{"d_mlp": 1792, "bias": "none", "tie_embeddings": false, "init_std_down": 0.0, "grad_clip": 0.5, "seq_len": 1024, "doc_mask": true}
Each number is 128 + 24 x the weight over its row's rms, rounded and kept within 0 to 255. Layers, rows and columns count from 0. The size above them is the row's rms in percent of the matrix's.

# layer 4 MLP down (transposed), 1792x448, rms 0.126, rows 1784-1791, columns 0-111
size [120  50  83 124 100  73 104 135]
[[127 107 107 121 145 182 148 160 176 163 137 125 150 128 163 130 103 138 103 128 134 169 134 109 185 109 130 115 128 100 142 136 133 139 113 135 175 115 140 122 138 103 160  75 118 110  86 132 204 182 162 141 108 110 114 136 154 132 113 136 148 194 116 129 112 139  77 102 117 169 113 140 150 116  98 112 124  78 160 133 145 111 184 136 117  93 151 159 140 150 178 115  55 138 127 116 167 169 105 120 108 138 143 123  85 118 105 108 102 150 131 117]
 [110 137 119 135 122 114 124  98 111 125 152 142 136 147 141 107 122 138 128 121 132 173 167 112 133  85 141 149 172 110 103 126 117 107  95 125 132 157 136 116 128 107 100 115 189 135  98 150 126 152 144 113 138 136 118  99 150 141 125 119 116 130 182 187 132 147 122 101 106  93 128 131 108 130  93 113 136  85 116 175 174 103 134 137 128 139 148 120 135 109 126 104 114 151 152 120 146 119 136 129 141 151 188 130 151 100 133 126  93 135 152  95]
 [137 104 139 146 147 178 141 117 125 163 109 147  83 163 146 164 154 125 140 117 117 175 105 122 133  99 109 112 131 158 133 134 119 148  89 126 113 162  98 113 156  89 144 128 116 131 149 116 130 110 159 133 172 113 145 151  95 127 112 125 150  99 107 137 152 185 214 125 115 148 149 126  90  67 111 111 116 135 119 115 175 124 128 131 175 126 115 111 157 128 118 117 126 132 161 125 140  77 145  98 147 153 134 107 134 173 154 118 117 112 143 161]
 [ 95 125 148 134  86 112 109 119 142 163 120 137 147 110 151 111 162 119  93 155 135 104 129 137 136 168 125 103 133 120 114 145 110 166 103 143 136 141 137 100  92 154 109 113 130 114 149 159 119 114 118 162 159 124 150 172 114 124 114 127 147 136 135 166 127 121 104  83 117 160 142 150 115 113 111 149 136 161 128 141 138 131 138 114 166 100 145 119 105  84 176 144 131 164 139 104  97 152 145 102 105 139 126 132 117 148 113 131 131 109 164 133]
 [ 91 113 179 117 150 169 132  94 146 168 123 133  95 137 135 132 136 130 112  83 117  99 105 180 152 111 166 142 150 171 111 150 119 141 150 126 145  90 103 143 122 151 125 115  93 155  71 127 155  89 121 133 146 113 105  80 110 118 105 112 111 138 141  93 160 125 116 141 153 127 129 163  96 137 131 135 158 153 149 131 123 142 136 114 144 136 106 107 136 102  99 108  96 131 131  85  88 132 118 104 132 146 163 119 120 175  67 101 142 131 109 139]
 [112 121 115 137 155 159 152 151 117 189 132 144  68 122  81 162 111 161 131 139 129 126 130 160 102 107 132 125  97 108 134 128 149  83 117 118 132 118 165 124 105 131 121 121 107 113 176 132 121 109 169 112 123 132 108 131 132 116 138  69 149 117 129  98 112  48 110 127 136  91  93 166 120 163 156 141 149 143 105 135 152 130 124 108  96 100  80 144  91 110 122 120 146 149 115 131 135  83 156 128 155 107 108 122 141 133 137  69 137 107 136 128]
 [155 119 151 139 115 125  94 142 114 116  96 129 108 162  93 136 113 132 123 130 152 172 133 135  86 141 140 123 130 100 120 132 103 184 144 142 128 119 128 151 105 110 126 101 118 158 127  91  89 106  98 135 104 141 176  89 103  78 113 114 128 127 112 114 112 150 169 123  75  87 174  93 246 149 121 153 131 136 113 111 125 120 121 108 117  92 116 139 142 138 136 117 114 128 119 152  98 140 136  90 169 116 156  83 129  91 132 105 117 144  80 157]
 [140 141 135 113 132 185 140 118 136 142 115 123 133 128 166 129 115  76 108 105 116 121 139 124  99 149 118 126 121  89 166 116 131 152 133 101 124  93 129 129  98  97 125 153 188  99 169 135 115 118 142 129 140 157 120  75 116 157 125 130 138  95 147  91 122 156 125 125 148 111 126 104 114 109 118  81 151 126  69 158 160 118 128 126 127 103 133 102 131 141 168 120 134 147 126 131 130 112 176 143 111 137 160 127 135 112 124 118 109 108 152 147]]
# layer 4 MLP up, 1792x448, rms 0.083, rows 1785-1791, columns 0-111
size [ 51  87 126 101  76  90 133]
[[149 114 119 140 153 139 128 104 157 115 152 116 101 146 124 115 128 124 107 130 147 111 103 125 153 157 111 130  87 141 116 142 130 153 124 124 132 120 122 124  96 107 125 143  88  81 160 100 139 136 134 172 137 118 135 167 108  85 143 134 121 109  95  89 144  78 141 115  88 128 124 119 180 176 113 135 113 135  91 131 108 108 130 130 152 122 121 137 157 129 138 102 159  89 130 109 150 146 142 183 123 144 113 129 127 141 147 160 138 184 147 151]
 [154 111 124 161 101 107 145  80 130 125 144 126 112 137 115 131 123 156 133 123 149  96 180  95  80 122 102 133  93 102 168 125 105 115 150 165 119 159 138 150 116 133 108 108  96 153 141 192 110 168 122 113 113 157 133 113  86 116 138 144 117  75 112 111 100  70 128 141 114 113 118 120 129 129 158 102 115 111 152  99  66 119 190 165  83 117 103 145 151 101 108 126 148 114 137 113 127 110 143 144 130 125 111 132 176 103 110  81 132 152  98  92]
 [147 118 112  94 155 138  96 107 128 142 107 103 123 124 112 132 150  99 155 139 152 127 126  83 120 110 144 110 101 110 127 104 154 120 121 118 106 129  88 125 162 120 155 125 133 103 131 173 154 104 128 138  93  96 140 119 129 142 137 126  92 207 103 121 159 139 147 133 143 134 140 112 151 125 133 136 128 134  98  97 103 143 154  95 165 108 163 149 160 166 145 116 120 121 114 118  98 118 137 128  89 139 143 125 143 108 143 121 141  61 150 122]
 [138 105 167 125  70  96 155 100 136 134 134 188 105 109 133 112 116  77 152 127 103 132 135 154 128 126 125 124 112 131 151 116  84 111 139 129 104 133 139 142  88 140 153  99 144 117 143 137 127 137 139 117 128  73 121 102 149 128 129 143 149 144 122 141 143 151 131 110 160 150 146  88 129 116 116 109 122 138 130 146 154 134 107 139 132 159 172 119 114 124 121 122 187 101 130 145 146 121 142 127 114  66 159 144 109 100 108 170 111 132 104 118]
 [117 108  93  83 108  84 123 124 150  66 141 105 134 133 115  75 135 132 106 116 173 101 102 116 138 114 126 142 150 167 157 114 108 138  73  94 122 109 129 101 140 124 146 115 138 138 140  86  93 118  90 120 130 103 110 137 136 117 133 136 140 124  97 151 172 159 139 102 108 109 137 146 123  50 145 141  96 155 142 151  95 158 138 110 149 189 156 105 125 159 134 142 115 106  95 110  84 152 126 109 105  97 118 145 133 106 138 151 103 132 131  99]
 [160 127 131 142 148 134 158 198  75 109 106 142  91  95  90 151 116 154 119 152 130 115 121 168 140 133 102 145 125  99 128 182 123 175  95 111 137 126 123 123 130 133 151 126 166  95 101 124 166 148 128 165 152 154 144 161  94  91 103 126 144 164 108  96 107  97 116 137 171 138 137 114 115 108 154 144 112 109 156 106 130 142 119 166 124 116 132 132 150 133 100  98 157 147 112 132  96 124 138 121 148 131 120 110 138 116 145 120 136 153 130 147]
 [115 120 102 141 143 119 145 159 159 164 118  97 111 127 112 127 174 153 122  93 115 133 156 174 112 123 104  95  93 160 103 119 133 125 103 155 103 124 118 174 156 151 153 126 134 100 156 145 137 128 134 143 138 142 109  98 131 111 143  91 123 144 104 120  83 154 138 109 113  89 146 103 129 135 116  88 139 124 106  94 126 117 119  98 148 155 113 178 122 104 145 151 134 108 159 150  98 165 124 142 155 129 148 109 159 143 162 126 136 118 136  55]]